config = dict(
    optimizer='muon_variant',
    learning_rate=0.00824,
    lr_head=0.00232,
    max_grad_norm=1.0,
)
Each number is 200 + 20 x the weight over its row's rms, rounded and kept within 0 to 999. Layers, rows and columns count from 0. The size before them is the row's rms in percent of the matrix's.

# q: layer 2 attention query, 448x448, rms 0.205, rows 26-38,90-102,154-166,218-230,282-294,345-358,409-421, columns 256-319
# k: layer 2 attention key, 64x448, rms 0.189, rows 25-37, columns 256-319
q345,099,210,234,201,201,186,170,189,199,181,237,204,222,207,188,225,192,204,177,221,226,164,196,231,209,166,205,213,211,258,197,182,202,203,191,205,169,203,189,234,201,229,180,196,209,203,223,213,233,205,205,186,174,219,216,190,208,167,196,208,181,231,193,243,202
q409,128,241,174,183,166,230,218,197,206,194,183,209,215,200,191,212,204,191,179,187,199,190,196,185,197,186,233,226,209,200,191,211,203,182,184,199,228,191,229,211,173,202,165,232,188,208,195,210,193,215,177,178,191,198,231,175,179,176,146,203,163,211,232,234,205
k25,098,202,233,228,200,158,158,222,196,184,212,193,184,186,288,211,173,194,202,189,194,199,155,234,164,220,209,193,213,155,208,184,216,226,193,221,215,193,196,173,222,190,225,220,193,183,219,209,190,180,196,212,192,244,195,188,226,184,211,197,225,215,207,173,181
q26,097,217,206,199,204,219,192,202,162,188,199,193,164,235,189,210,194,209,253,202,201,191,128,220,218,206,209,208,224,249,207,209,194,184,203,216,192,197,199,150,199,217,187,205,183,191,188,196,198,261,199,216,215,145,190,178,208,192,224,178,217,203,205,188,249
q90,107,214,206,184,194,215,207,171,175,190,209,182,228,195,181,181,224,219,206,187,236,217,204,185,159,205,205,224,206,229,183,189,204,207,222,210,214,230,262,144,205,200,211,196,200,174,230,215,197,220,191,205,184,190,195,218,193,208,200,231,233,211,203,198,188
q154,094,246,155,207,229,202,207,200,195,197,204,170,189,233,199,169,183,228,205,200,202,203,216,202,216,197,225,189,189,205,185,225,188,215,184,198,171,201,217,204,212,192,199,205,220,202,205,166,183,205,225,209,171,226,229,182,180,187,194,213,175,170,197,221,213
q218,106,194,210,199,148,190,208,223,178,176,186,161,192,208,218,169,201,190,187,194,237,198,214,204,158,201,210,193,207,192,198,191,214,178,176,174,201,190,179,181,162,222,183,193,189,213,216,232,190,201,225,225,178,187,173,205,191,192,220,211,220,183,188,223,205
q282,121,178,202,194,169,242,205,228,170,193,163,168,210,199,162,229,205,223,209,207,182,187,204,203,206,220,192,228,227,222,197,214,203,191,190,204,233,221,210,180,178,192,248,209,184,235,207,176,224,214,182,189,217,173,227,195,199,228,199,182,210,238,186,183,159
q346,090,197,141,192,212,174,193,190,219,207,220,212,202,171,191,202,231,175,230,192,213,164,218,211,184,193,205,202,193,196,210,171,189,214,221,249,184,205,199,186,198,212,185,177,185,197,193,209,189,174,188,211,194,163,234,180,197,175,204,206,214,245,218,196,212
q410,114,193,180,159,188,225,218,236,181,211,215,222,210,183,191,245,216,190,188,191,193,197,182,252,193,174,167,189,199,179,217,190,193,181,210,238,223,177,205,215,181,193,206,195,222,214,205,197,169,224,188,174,180,184,189,202,185,214,200,186,193,176,199,159,202
k26,104,192,177,192,212,208,196,212,200,195,219,183,216,204,207,218,190,190,224,198,175,216,199,163,193,211,176,205,221,190,232,194,188,170,202,218,211,224,172,204,210,200,184,166,194,212,183,168,206,176,208,184,216,190,215,209,200,176,186,225,181,211,211,191,163
q27,095,199,226,187,183,221,196,217,167,178,239,205,193,203,192,216,211,234,219,166,225,191,172,219,242,219,187,188,199,200,177,204,194,193,199,180,200,214,238,179,221,223,195,227,196,202,217,214,199,178,203,223,188,165,192,187,204,200,199,188,196,222,202,233,206
q91,121,181,228,240,206,212,166,221,227,193,230,244,166,225,188,208,188,157,213,186,220,193,184,178,175,201,205,187,233,172,188,205,188,172,224,209,181,188,250,191,207,208,203,195,215,189,150,202,201,209,158,178,189,178,175,226,200,209,187,200,236,195,181,224,240
q155,088,215,219,204,180,197,207,217,193,192,206,227,209,174,211,183,190,210,161,217,197,233,201,175,185,203,204,221,218,179,210,236,213,202,218,217,207,195,215,180,201,175,200,195,186,213,229,215,201,230,206,201,214,204,179,201,199,193,210,215,204,205,217,182,189
q219,103,191,240,171,206,210,225,191,191,234,202,232,204,190,196,221,230,195,197,217,192,207,214,193,207,209,170,200,220,148,224,195,170,190,183,204,193,195,226,193,212,194,188,199,208,222,167,213,132,205,193,195,183,162,179,196,178,179,224,217,237,198,185,199,213
q283,112,201,211,182,206,213,181,233,234,208,201,175,178,211,229,198,203,211,199,187,190,227,206,194,204,205,209,184,208,171,192,207,220,152,210,170,167,180,220,212,210,180,205,208,198,211,205,192,206,222,169,179,197,150,198,188,189,200,206,184,224,182,208,181,207
q347,092,199,223,222,200,193,214,188,165,167,200,241,187,204,234,205,211,195,223,190,216,243,232,190,179,222,229,205,224,204,207,205,200,218,210,230,220,165,203,178,191,198,214,218,165,214,216,211,169,232,197,204,204,205,192,207,156,217,206,183,203,219,183,203,212
q411,104,199,208,195,180,184,205,205,210,241,234,188,172,186,213,230,182,190,196,201,204,201,227,197,205,207,203,206,223,178,186,173,243,212,221,200,191,218,245,208,209,208,204,176,202,195,231,223,188,201,220,208,212,201,176,182,184,217,212,155,211,181,180,168,215
k27,114,212,215,153,192,239,189,200,224,208,198,191,203,216,192,186,226,185,199,220,202,186,187,190,184,244,186,222,217,207,218,191,162,193,185,179,201,193,178,196,156,217,217,150,246,206,196,205,178,187,206,221,196,187,221,177,218,203,221,207,201,197,224,199,233
q28,191,218,212,192,243,201,177,202,186,227,192,190,204,198,211,228,222,184,219,213,223,222,193,205,214,234,181,202,196,184,213,200,180,210,180,183,207,207,181,206,219,158,219,169,219,190,214,226,190,191,216,196,202,197,214,207,234,205,220,192,184,186,173,190,185
q92,186,187,185,162,227,235,196,206,192,219,227,179,197,185,213,221,215,203,187,205,249,226,215,215,211,227,156,197,207,194,204,224,169,174,193,192,216,203,180,163,200,174,200,178,207,199,216,196,194,242,227,201,226,179,222,217,230,184,215,226,191,185,200,180,173
q156,129,192,180,199,191,199,206,205,213,159,187,196,219,223,203,148,199,184,198,191,203,209,180,224,236,208,229,166,187,184,197,185,174,203,248,196,210,245,186,188,195,227,191,186,195,152,208,199,195,221,190,220,183,209,229,184,170,189,217,228,216,208,196,174,224
q220,151,201,233,153,186,217,202,191,179,199,200,193,189,240,198,234,244,247,167,199,220,179,191,174,194,208,153,200,193,165,219,202,163,167,201,183,208,185,200,155,200,192,181,233,214,215,225,167,160,222,186,191,175,180,230,193,202,186,234,228,196,200,197,209,180
q284,175,185,168,196,212,258,208,187,187,213,200,176,195,234,237,208,205,204,191,220,225,213,201,189,190,233,211,211,238,208,208,238,198,204,176,169,239,178,184,189,189,184,196,156,189,210,213,211,209,214,170,180,241,187,197,203,238,198,201,212,203,214,178,157,179
q348,147,189,245,178,219,184,191,195,194,216,209,191,191,197,180,238,207,229,216,236,163,205,161,152,166,166,197,177,195,201,203,191,185,221,204,188,185,197,216,169,215,169,173,241,192,191,238,189,209,223,217,199,213,207,232,210,211,201,201,197,225,256,193,190,237
q412,197,201,197,166,216,207,199,233,201,218,234,244,212,159,199,192,219,195,199,234,198,206,214,215,202,210,160,207,197,200,192,232,147,210,197,207,210,175,192,197,214,198,201,172,187,204,207,216,216,226,199,181,184,206,188,217,186,184,223,217,232,217,185,178,184
k28,095,216,182,197,209,188,204,167,201,191,196,195,203,218,230,222,219,233,162,202,217,190,169,195,208,204,185,195,196,190,173,241,187,233,164,192,234,202,181,203,196,213,191,212,206,173,241,198,223,200,187,192,209,136,210,207,210,180,216,185,201,202,205,185,228
q29,100,181,230,228,205,176,177,198,220,220,195,172,234,208,220,184,203,192,193,199,207,228,173,220,188,191,209,202,184,187,234,194,216,207,217,213,192,218,194,207,227,183,201,202,187,218,163,189,210,184,205,220,212,158,171,192,164,176,195,201,179,197,218,203,207
q93,114,189,242,225,185,197,180,188,257,189,211,206,208,217,227,162,211,197,185,201,211,209,185,200,211,166,181,229,145,207,192,177,193,192,231,221,198,226,196,182,190,183,174,225,206,209,198,206,199,191,186,204,207,198,192,191,193,207,180,189,187,163,202,193,181
q157,082,171,227,197,178,205,218,198,183,179,173,204,207,212,197,204,214,193,193,221,193,223,191,181,192,195,213,179,174,194,204,181,209,184,266,207,193,207,230,160,212,251,223,243,183,227,211,198,239,221,218,248,196,188,193,238,193,215,218,195,197,190,231,213,201
q221,108,248,146,193,209,194,199,220,201,188,181,196,216,171,206,195,234,187,234,190,251,190,228,260,191,204,201,186,223,220,223,178,227,195,222,210,203,198,199,194,182,181,204,203,199,184,176,205,203,173,194,199,207,170,183,209,237,183,218,184,179,184,213,193,190
q285,122,234,217,206,194,206,189,203,188,182,211,170,192,188,192,202,228,219,174,210,194,222,201,177,214,209,180,205,166,180,205,161,204,205,210,205,163,214,208,253,188,220,141,197,212,216,191,197,211,201,203,177,196,186,183,197,218,194,209,205,215,204,189,198,182
q349,095,199,176,200,178,177,213,199,190,157,180,232,176,184,183,179,204,229,197,204,229,222,228,204,185,196,187,218,204,196,207,175,181,197,219,205,192,208,239,183,175,187,225,182,181,270,218,205,206,199,224,199,186,165,190,242,211,202,221,191,193,188,192,227,166
q413,109,194,205,180,188,203,194,247,233,210,223,207,200,209,212,209,176,177,233,229,192,171,186,218,234,195,205,165,171,161,214,225,173,215,185,184,220,197,190,189,221,217,161,212,221,179,174,161,230,199,195,220,201,195,175,194,195,196,187,227,191,159,195,172,199
k29,097,237,220,214,233,215,186,242,182,214,216,192,210,221,182,185,262,179,221,218,189,176,179,189,198,220,187,195,163,174,182,221,179,194,193,177,194,197,171,214,214,214,163,241,202,178,200,238,185,247,197,172,192,198,203,207,212,186,185,188,199,200,183,206,163
q30,103,203,178,197,214,197,169,227,169,182,221,189,177,206,197,204,209,181,201,213,199,225,164,165,192,218,205,204,207,187,212,189,195,193,204,195,186,180,169,220,210,223,205,233,227,206,217,241,177,198,162,207,173,180,194,219,207,231,208,166,253,255,231,193,210
q94,098,181,197,208,203,195,194,216,202,221,201,191,184,232,205,151,215,168,189,197,194,152,180,211,216,200,199,224,190,219,181,214,194,209,238,182,205,201,187,239,186,184,200,231,218,206,207,238,212,218,213,207,211,228,195,227,204,195,216,228,147,210,204,207,200
q158,085,222,191,189,195,187,173,247,176,238,197,202,210,213,204,219,202,215,198,194,207,226,184,197,215,222,179,199,203,234,200,194,223,184,176,210,206,182,164,192,209,212,202,174,194,198,194,225,215,193,205,191,234,184,188,224,237,198,188,228,177,200,223,201,186
q222,111,226,199,213,202,214,178,183,189,196,232,168,208,210,221,204,202,211,206,191,185,187,182,213,179,197,196,193,202,225,205,193,244,207,196,197,202,205,174,216,196,215,222,207,170,245,206,240,185,184,200,212,196,211,208,246,224,206,177,180,163,216,206,213,196
q286,109,173,218,190,216,224,178,190,143,177,212,182,176,225,163,182,203,222,216,198,220,196,193,142,206,191,218,226,213,243,172,177,187,227,188,168,120,182,194,159,206,200,162,209,220,219,207,180,226,192,214,212,208,174,185,202,180,198,212,230,187,188,213,201,203
q350,097,229,224,247,218,216,199,173,174,213,193,193,215,224,195,216,233,243,195,184,234,238,215,193,195,201,231,217,192,219,175,195,186,191,208,211,228,183,164,180,238,220,204,173,186,189,237,210,188,226,180,170,217,197,217,197,192,230,186,218,177,232,203,216,185
q414,119,205,176,208,197,186,213,195,192,178,236,185,167,181,190,180,182,183,207,207,193,210,209,189,210,177,209,198,216,204,235,175,194,219,208,207,225,177,215,208,218,196,168,186,207,225,183,174,176,187,200,201,192,202,185,227,179,186,151,214,197,173,261,226,210
k30,095,197,180,225,205,208,190,213,191,194,172,194,194,181,153,209,223,188,169,196,182,179,236,193,221,219,208,230,209,199,173,214,189,209,220,224,193,214,199,205,202,202,209,211,197,171,185,190,245,183,196,175,188,238,220,162,199,173,194,239,176,209,164,218,189
q31,151,209,204,183,194,202,215,239,187,201,199,195,214,187,217,201,217,210,193,220,239,212,203,181,205,217,176,194,212,170,193,187,172,218,181,208,224,215,169,184,212,202,226,196,214,227,221,188,204,200,206,185,193,170,189,248,200,190,225,196,221,201,194,175,200
q95,201,180,227,230,173,209,190,167,221,172,214,208,212,242,204,204,194,207,208,167,178,175,195,197,174,171,251,206,187,210,211,187,203,215,221,209,192,224,191,228,215,225,181,242,195,191,178,186,156,201,186,226,197,223,211,174,207,193,177,190,192,203,229,237,217
q159,122,208,203,222,182,209,259,181,231,200,198,182,182,229,175,192,203,165,215,218,161,229,183,154,194,205,192,224,188,191,185,185,200,200,204,196,183,194,216,203,202,232,197,197,231,210,164,190,183,224,215,197,185,199,199,187,201,199,196,213,202,169,218,208,197
q223,123,142,185,236,181,189,183,124,230,180,225,187,226,220,225,192,185,170,232,187,177,205,178,209,186,184,200,182,181,213,162,208,237,166,216,233,183,192,182,219,207,205,149,186,200,211,199,177,201,183,237,185,194,191,191,166,199,215,198,194,209,194,208,217,251
q287,157,184,190,191,213,181,220,194,229,218,165,204,177,201,216,222,204,223,202,175,233,173,229,183,185,190,196,221,239,186,208,197,193,207,216,197,203,223,213,219,186,196,225,175,224,218,213,185,200,191,176,153,186,173,194,204,199,219,241,202,205,195,156,191,185
q351,141,195,212,204,180,202,210,195,225,186,188,191,192,206,222,166,176,202,202,186,195,200,197,242,250,218,228,232,203,158,212,218,227,206,196,175,194,177,227,222,154,171,202,182,205,187,183,197,220,150,177,157,191,198,190,215,190,199,221,190,201,190,185,177,200
q415,169,209,208,214,182,204,216,205,212,183,194,180,210,207,218,186,215,215,207,187,191,181,195,188,220,193,224,207,209,203,182,149,206,179,217,217,182,187,219,194,198,201,190,209,217,212,169,206,201,189,198,220,189,179,214,192,176,181,162,212,200,216,169,213,195
k31,092,213,161,212,202,217,209,213,188,222,220,216,185,229,161,244,199,197,209,190,213,212,202,188,200,176,186,209,186,198,196,218,219,202,202,215,208,193,220,189,216,179,219,223,210,210,196,272,228,185,212,208,227,209,211,156,177,209,209,202,197,220,186,200,192
q32,077,225,205,204,202,192,211,216,209,194,170,220,199,187,197,216,190,201,188,202,204,177,200,240,213,223,212,215,206,188,221,203,163,170,177,206,192,192,163,210,198,211,231,218,152,223,192,202,208,204,210,145,189,182,186,180,171,183,210,180,199,233,192,182,182
q96,068,228,172,203,197,167,193,238,189,184,171,221,169,204,211,208,187,190,232,210,219,222,199,211,202,197,232,210,221,199,179,208,174,179,199,212,212,207,181,215,225,233,212,192,179,184,222,171,198,231,188,182,195,177,214,209,165,197,202,209,188,193,176,238,191
q160,153,225,183,201,199,164,219,216,210,161,182,195,169,184,198,164,215,183,206,172,187,207,197,210,216,199,233,217,184,195,212,191,192,187,218,207,185,208,178,209,197,192,214,189,197,188,188,198,192,157,194,197,208,210,204,186,156,208,178,214,171,198,212,227,201
q224,090,224,193,176,229,177,210,237,213,191,189,213,178,208,183,172,199,189,195,178,229,169,235,227,236,215,196,226,178,165,189,160,210,172,204,185,186,214,178,184,183,203,240,182,214,211,224,171,215,215,178,189,209,166,202,221,179,188,185,196,190,147,204,199,208
q288,052,176,174,196,203,255,219,185,199,196,198,206,215,227,178,199,182,211,177,211,150,213,226,202,204,168,220,205,198,205,168,195,193,194,193,208,198,182,224,222,256,176,174,208,219,178,172,184,170,199,206,227,210,196,208,192,230,169,195,196,177,254,240,161,201
q352,089,184,156,142,171,195,180,219,178,216,203,179,177,195,180,177,201,191,192,198,201,193,230,206,215,224,170,172,186,174,178,214,150,188,201,167,208,211,185,213,223,224,189,157,163,206,209,186,182,216,227,193,198,190,190,185,164,235,187,200,149,196,191,202,153
q416,081,206,176,190,198,208,219,213,179,223,201,219,180,232,166,191,210,196,180,223,234,220,242,196,194,201,224,208,203,197,166,199,191,197,208,194,180,196,216,219,191,203,210,221,209,211,195,198,202,212,193,204,167,205,177,214,187,208,213,200,169,204,195,183,185
k32,123,191,194,153,214,221,206,192,184,189,189,191,226,213,186,184,206,196,210,230,210,221,209,189,211,227,185,247,220,202,218,219,185,182,192,166,217,225,193,202,189,184,224,143,212,202,197,214,203,210,213,217,196,182,200,223,215,188,219,179,201,174,206,199,197
q33,066,209,213,203,196,171,205,240,187,175,207,208,197,185,208,230,183,207,193,232,228,199,196,205,230,192,196,189,193,167,186,220,204,171,221,212,214,203,220,198,206,221,190,210,164,206,223,231,227,218,190,159,183,154,187,189,180,207,198,177,209,229,198,186,208
q97,062,182,211,185,186,206,207,215,198,186,158,212,213,202,227,215,200,204,201,237,202,226,219,181,192,202,179,168,240,223,212,211,185,210,193,183,209,217,180,232,239,224,174,204,202,207,179,201,189,224,215,192,191,162,194,222,192,228,187,227,192,223,179,181,200
q161,091,195,202,185,193,178,225,215,207,165,179,216,234,249,204,233,195,242,205,218,214,200,207,202,190,232,201,203,220,178,202,198,231,176,197,177,201,200,213,160,183,235,226,189,197,209,220,225,189,198,192,191,210,178,199,220,204,185,211,216,183,166,231,160,208
q225,078,225,207,179,208,200,217,183,182,176,171,217,202,228,215,190,197,211,201,155,243,205,250,195,212,215,172,213,187,191,215,195,234,180,160,197,228,227,158,199,194,180,184,204,204,197,249,177,231,211,188,175,189,182,221,200,216,195,183,221,224,190,207,187,198
q289,047,193,214,209,196,198,184,174,198,213,199,214,192,231,203,212,172,180,211,209,239,217,218,208,187,189,206,171,204,215,178,226,207,194,206,197,187,208,206,246,236,205,185,173,187,188,204,201,185,215,195,226,226,223,219,204,180,203,221,191,216,159,224,236,188
q353,091,189,220,185,184,188,223,217,208,207,207,190,190,158,200,214,225,200,190,205,197,179,195,190,170,211,180,181,198,184,220,216,203,205,182,207,190,213,188,194,210,203,181,217,200,164,243,174,192,201,219,258,216,167,210,203,240,217,171,206,201,191,212,186,171
q417,070,188,170,179,235,200,215,207,191,191,195,176,150,241,156,183,173,210,188,190,198,208,251,191,198,200,179,186,186,170,203,190,225,203,217,198,206,198,184,215,195,251,166,176,211,244,202,201,197,209,176,201,178,233,180,219,206,213,208,179,165,168,191,189,171
k33,090,192,217,163,213,231,213,200,191,180,207,199,230,223,211,191,199,224,191,208,170,209,193,186,251,213,204,214,230,183,222,189,233,170,209,179,204,193,194,195,217,203,237,175,190,211,163,223,219,151,214,220,254,177,207,194,178,185,208,178,191,213,180,188,184
q34,070,198,186,203,170,260,202,206,178,187,230,184,229,190,216,211,185,213,210,238,178,201,207,167,182,177,225,180,190,183,227,207,238,168,190,189,199,193,233,213,191,231,192,200,155,179,223,243,206,205,180,199,223,187,149,222,201,181,206,188,230,228,221,180,176
q98,060,181,214,199,198,244,199,220,203,182,200,223,181,204,232,207,214,203,192,224,200,217,185,173,195,196,193,173,199,217,212,198,202,176,207,205,221,207,188,214,215,215,195,210,203,186,175,204,174,211,203,213,189,183,222,204,214,232,179,201,170,209,189,198,200
q162,091,203,201,167,177,215,210,215,190,211,206,181,198,196,229,194,208,203,195,226,180,212,209,201,209,162,150,192,228,176,185,200,167,150,217,207,254,186,237,158,191,202,215,179,190,198,211,184,187,191,208,187,244,189,224,227,202,186,185,193,208,179,189,172,174
q226,074,214,157,181,214,238,199,173,188,241,191,216,214,185,175,182,193,209,195,194,248,220,215,183,217,177,202,203,197,195,212,213,229,173,203,187,229,210,203,190,246,200,193,181,207,178,204,209,182,175,205,210,181,213,191,225,183,177,164,194,203,208,182,206,189
q290,047,226,204,232,208,210,164,190,189,197,178,203,197,201,200,215,176,176,211,181,201,212,225,164,214,215,175,206,208,202,194,201,214,181,179,193,192,198,216,256,198,217,207,172,197,204,202,218,195,189,173,204,184,179,217,202,182,207,226,194,222,208,213,195,211
q354,070,226,171,173,209,234,195,182,170,225,200,217,203,188,186,165,188,243,210,216,194,237,185,161,199,203,205,214,218,192,182,228,220,200,165,193,187,220,200,228,200,184,177,191,189,205,211,239,184,204,232,220,203,186,205,163,219,232,209,223,172,224,210,185,224
q418,075,198,210,202,192,236,191,200,167,194,160,187,186,174,189,205,198,220,193,227,209,209,227,190,216,207,197,214,229,187,196,196,238,191,202,203,193,182,230,203,199,232,189,203,193,196,199,171,194,232,165,198,227,211,179,213,249,209,220,190,216,218,193,185,204
k34,099,214,198,178,194,198,221,146,207,176,245,197,210,214,197,217,230,191,208,192,208,227,212,209,210,227,200,205,182,215,192,201,183,193,210,181,208,240,189,202,194,217,217,192,224,209,201,193,209,192,184,214,218,164,195,212,225,209,213,219,200,215,197,178,180
q35,076,188,199,219,217,177,190,201,181,178,175,237,149,208,203,197,208,181,191,165,207,166,201,224,227,205,210,191,202,194,191,201,158,208,199,234,210,200,145,231,186,149,218,215,175,214,218,206,208,189,210,203,195,232,222,163,224,191,226,200,187,211,189,147,217
q99,068,220,194,240,197,188,174,197,157,185,218,191,201,220,189,201,207,180,203,187,226,182,173,222,223,223,195,190,182,183,184,233,196,197,193,210,183,199,172,169,207,222,183,202,176,207,246,188,198,190,197,238,209,201,219,206,187,216,219,199,213,155,189,182,209
q163,090,213,196,205,147,174,184,214,182,177,210,223,188,193,138,232,160,209,208,203,164,197,214,243,196,200,205,162,179,178,213,179,196,209,203,223,202,183,198,204,185,196,202,239,183,158,219,228,200,204,176,185,185,172,192,195,208,207,209,194,191,203,185,172,246
q227,075,206,236,202,201,182,167,201,231,146,197,195,229,223,208,216,178,213,192,234,195,201,178,214,196,205,198,212,185,188,217,200,172,178,216,215,177,197,190,190,178,210,179,211,168,201,228,211,201,200,232,218,219,165,228,173,198,214,220,190,173,188,211,184,224
q291,059,207,226,215,187,203,214,167,201,213,200,168,218,215,209,190,216,178,185,207,176,203,217,195,202,201,201,194,178,206,242,215,207,188,184,220,208,192,178,167,200,187,196,239,207,199,215,236,218,198,229,195,227,204,209,175,197,153,171,198,183,222,194,211,201
q355,078,198,196,169,164,180,207,199,139,192,197,198,196,179,186,174,161,196,200,210,206,186,208,197,227,252,193,193,198,195,201,233,232,210,207,172,157,201,200,216,188,228,198,208,202,194,231,211,141,187,170,205,187,188,208,217,206,221,179,157,210,170,234,241,197
q419,078,211,175,194,198,209,193,213,248,206,189,184,211,209,197,201,193,198,190,211,208,198,211,205,195,183,178,184,206,206,189,152,183,186,221,200,208,178,222,207,165,222,194,167,192,201,217,217,179,185,234,186,170,218,172,193,188,198,192,197,198,180,197,211,179
k35,095,231,228,244,228,176,193,181,212,205,203,240,190,165,191,214,202,229,211,206,175,200,182,224,199,169,208,195,189,212,205,159,209,251,221,192,200,191,235,226,176,167,219,234,179,190,194,212,183,192,191,190,192,190,183,226,222,185,183,179,218,218,190,212,180
q36,108,177,184,194,192,192,178,186,193,185,237,170,248,199,198,205,210,187,170,222,207,236,203,220,190,210,206,219,197,238,176,226,177,176,192,237,139,188,171,179,234,213,186,195,196,179,209,204,209,203,237,227,163,195,188,215,203,185,215,209,191,220,221,194,185
q100,088,232,185,187,192,194,196,218,169,194,185,158,222,159,210,195,216,185,213,201,192,203,219,199,196,235,215,203,160,191,188,229,182,204,183,209,187,204,184,212,201,195,216,184,209,204,209,185,198,202,215,225,189,241,182,208,189,170,223,198,222,211,188,206,197
q164,082,194,207,223,202,166,201,180,179,201,235,204,214,191,172,212,223,134,212,194,206,190,230,188,209,220,202,206,190,199,204,183,219,230,209,177,186,204,192,182,225,216,217,193,202,181,156,191,184,202,187,185,177,197,171,194,207,178,191,195,225,207,192,201,236
q228,099,172,241,204,172,210,163,185,193,193,203,220,200,173,223,204,186,218,207,184,199,194,214,172,203,175,206,204,187,212,210,196,202,175,222,210,182,223,194,197,215,238,224,218,220,190,200,162,214,239,226,223,189,187,199,186,221,185,234,208,151,172,194,224,230
q292,086,195,190,199,171,233,198,176,208,195,206,217,197,189,217,184,203,206,219,211,205,194,165,180,203,185,215,199,173,217,217,185,222,220,177,197,216,200,203,207,217,188,204,213,210,184,177,192,252,205,189,153,181,206,191,188,215,208,196,201,176,230,181,223,209
q356,090,164,205,230,171,241,196,233,225,151,194,203,162,225,209,221,195,178,226,201,188,210,218,161,205,200,198,181,198,188,172,224,192,219,224,226,148,226,227,187,206,205,188,224,162,184,203,213,222,241,160,244,199,209,192,201,195,230,247,183,218,212,194,220,217
q420,113,183,199,233,208,171,169,206,243,182,231,194,212,181,187,225,188,195,210,184,226,213,166,184,211,210,229,209,184,174,218,172,197,211,200,249,162,218,199,189,234,202,161,189,209,153,203,208,220,205,189,193,211,186,234,208,236,202,182,207,233,206,220,195,198
k36,086,217,195,196,195,167,150,191,182,220,184,205,200,205,231,213,195,207,206,212,189,190,210,217,170,201,188,191,181,192,188,223,176,186,209,224,226,165,201,208,227,174,188,193,184,204,224,213,155,167,203,194,203,202,200,176,188,200,190,174,205,250,202,160,198
q37,085,249,218,201,203,176,222,237,213,189,177,183,225,182,189,223,196,212,214,216,176,194,201,180,161,203,185,173,201,190,223,182,205,212,206,206,187,219,204,191,215,208,206,250,169,197,176,172,201,176,197,187,211,169,169,198,235,197,217,216,198,216,227,216,215
q101,072,196,223,195,179,184,199,222,179,208,171,232,226,189,183,189,221,190,227,210,238,207,217,220,188,179,172,188,191,210,204,151,212,193,203,215,195,204,177,225,181,225,171,200,210,220,189,187,219,218,220,176,168,189,181,185,202,195,218,231,208,195,214,147,214
q165,083,179,203,207,199,223,169,202,199,186,212,187,179,214,207,245,190,189,180,209,242,168,193,191,197,208,221,173,183,221,195,185,217,191,209,191,188,182,225,210,174,189,193,223,203,170,177,196,216,223,207,241,201,206,195,235,185,231,183,156,238,190,198,200,215
q229,077,217,166,214,191,218,170,219,196,199,189,204,194,170,209,213,194,186,169,192,221,172,230,218,186,204,203,176,167,165,226,148,229,210,196,195,174,139,222,198,217,206,215,235,197,202,172,201,157,177,141,197,176,200,158,215,217,212,244,209,205,226,209,179,225
q293,079,211,198,210,194,152,224,195,193,233,197,200,209,198,187,183,217,195,189,219,186,208,217,214,220,204,183,190,188,198,198,223,207,186,186,217,198,217,169,167,211,197,196,207,204,215,174,232,215,191,223,208,204,174,187,216,213,184,227,203,212,206,242,229,219
q357,074,176,224,216,193,230,215,216,228,194,170,248,201,205,198,187,213,201,168,226,178,190,184,213,193,231,177,209,196,220,214,189,199,208,183,217,196,174,209,200,199,189,217,235,192,196,196,226,178,199,206,205,175,231,186,200,179,210,202,173,204,194,209,177,208
q421,095,217,224,235,192,219,140,205,181,199,185,216,196,210,179,220,194,181,225,174,190,206,203,225,204,181,219,147,218,194,194,195,202,192,208,216,231,186,209,174,138,203,177,243,205,195,174,200,173,200,173,205,203,200,128,209,199,235,172,178,212,198,164,194,225
k37,092,234,194,184,246,175,200,206,162,208,212,198,204,209,182,228,201,205,200,207,206,184,190,238,175,177,206,201,168,195,182,177,182,211,195,209,189,202,189,208,170,196,171,198,192,194,230,218,161,214,238,184,217,232,213,210,204,199,181,188,191,184,228,200,201
q38,099,199,204,204,217,193,180,197,217,189,222,207,213,221,233,250,155,196,220,162,210,219,161,220,200,179,183,192,233,180,219,188,211,205,189,213,209,197,195,180,222,180,223,226,202,216,219,158,171,204,162,218,198,180,162,192,198,205,200,170,198,188,198,168,250
q102,082,187,170,217,187,176,181,200,183,198,180,217,197,209,218,224,199,188,229,251,188,222,206,185,195,196,178,209,240,235,227,179,214,215,202,208,236,204,225,192,181,200,260,190,184,214,170,178,191,201,181,181,157,226,203,204,208,227,228,178,200,207,183,198,187
q166,092,178,225,212,205,206,197,185,174,197,221,175,197,214,178,187,197,216,174,166,186,216,192,216,236,215,229,194,189,215,214,196,205,202,186,217,170,201,172,219,243,194,232,199,195,187,170,197,203,169,219,177,188,188,163,172,213,195,207,203,185,215,201,203,229
q230,079,202,186,222,217,209,207,191,211,180,164,160,220,186,260,197,176,202,209,179,194,212,235,159,175,209,208,201,199,185,224,184,217,199,238,219,176,205,189,198,214,212,235,209,200,249,202,154,208,201,204,242,206,218,202,196,241,218,235,201,199,181,178,162,214
q294,078,219,180,175,211,193,206,165,201,216,235,233,185,203,185,215,173,208,223,188,167,225,170,217,197,186,173,182,231,229,215,167,217,184,175,209,172,211,220,224,218,191,210,164,226,236,198,189,203,199,183,172,204,192,213,233,194,245,185,179,234,222,195,198,212
q358,075,181,227,179,208,203,182,175,180,174,231,221,162,190,211,201,194,168,207,175,178,208,184,163,188,243,190,249,172,195,224,165,162,184,203,207,187,216,202,155,229,217,197,205,197,214,168,217,182,182,200,237,161,211,211,219,178,221,225,233,199,183,189,198,222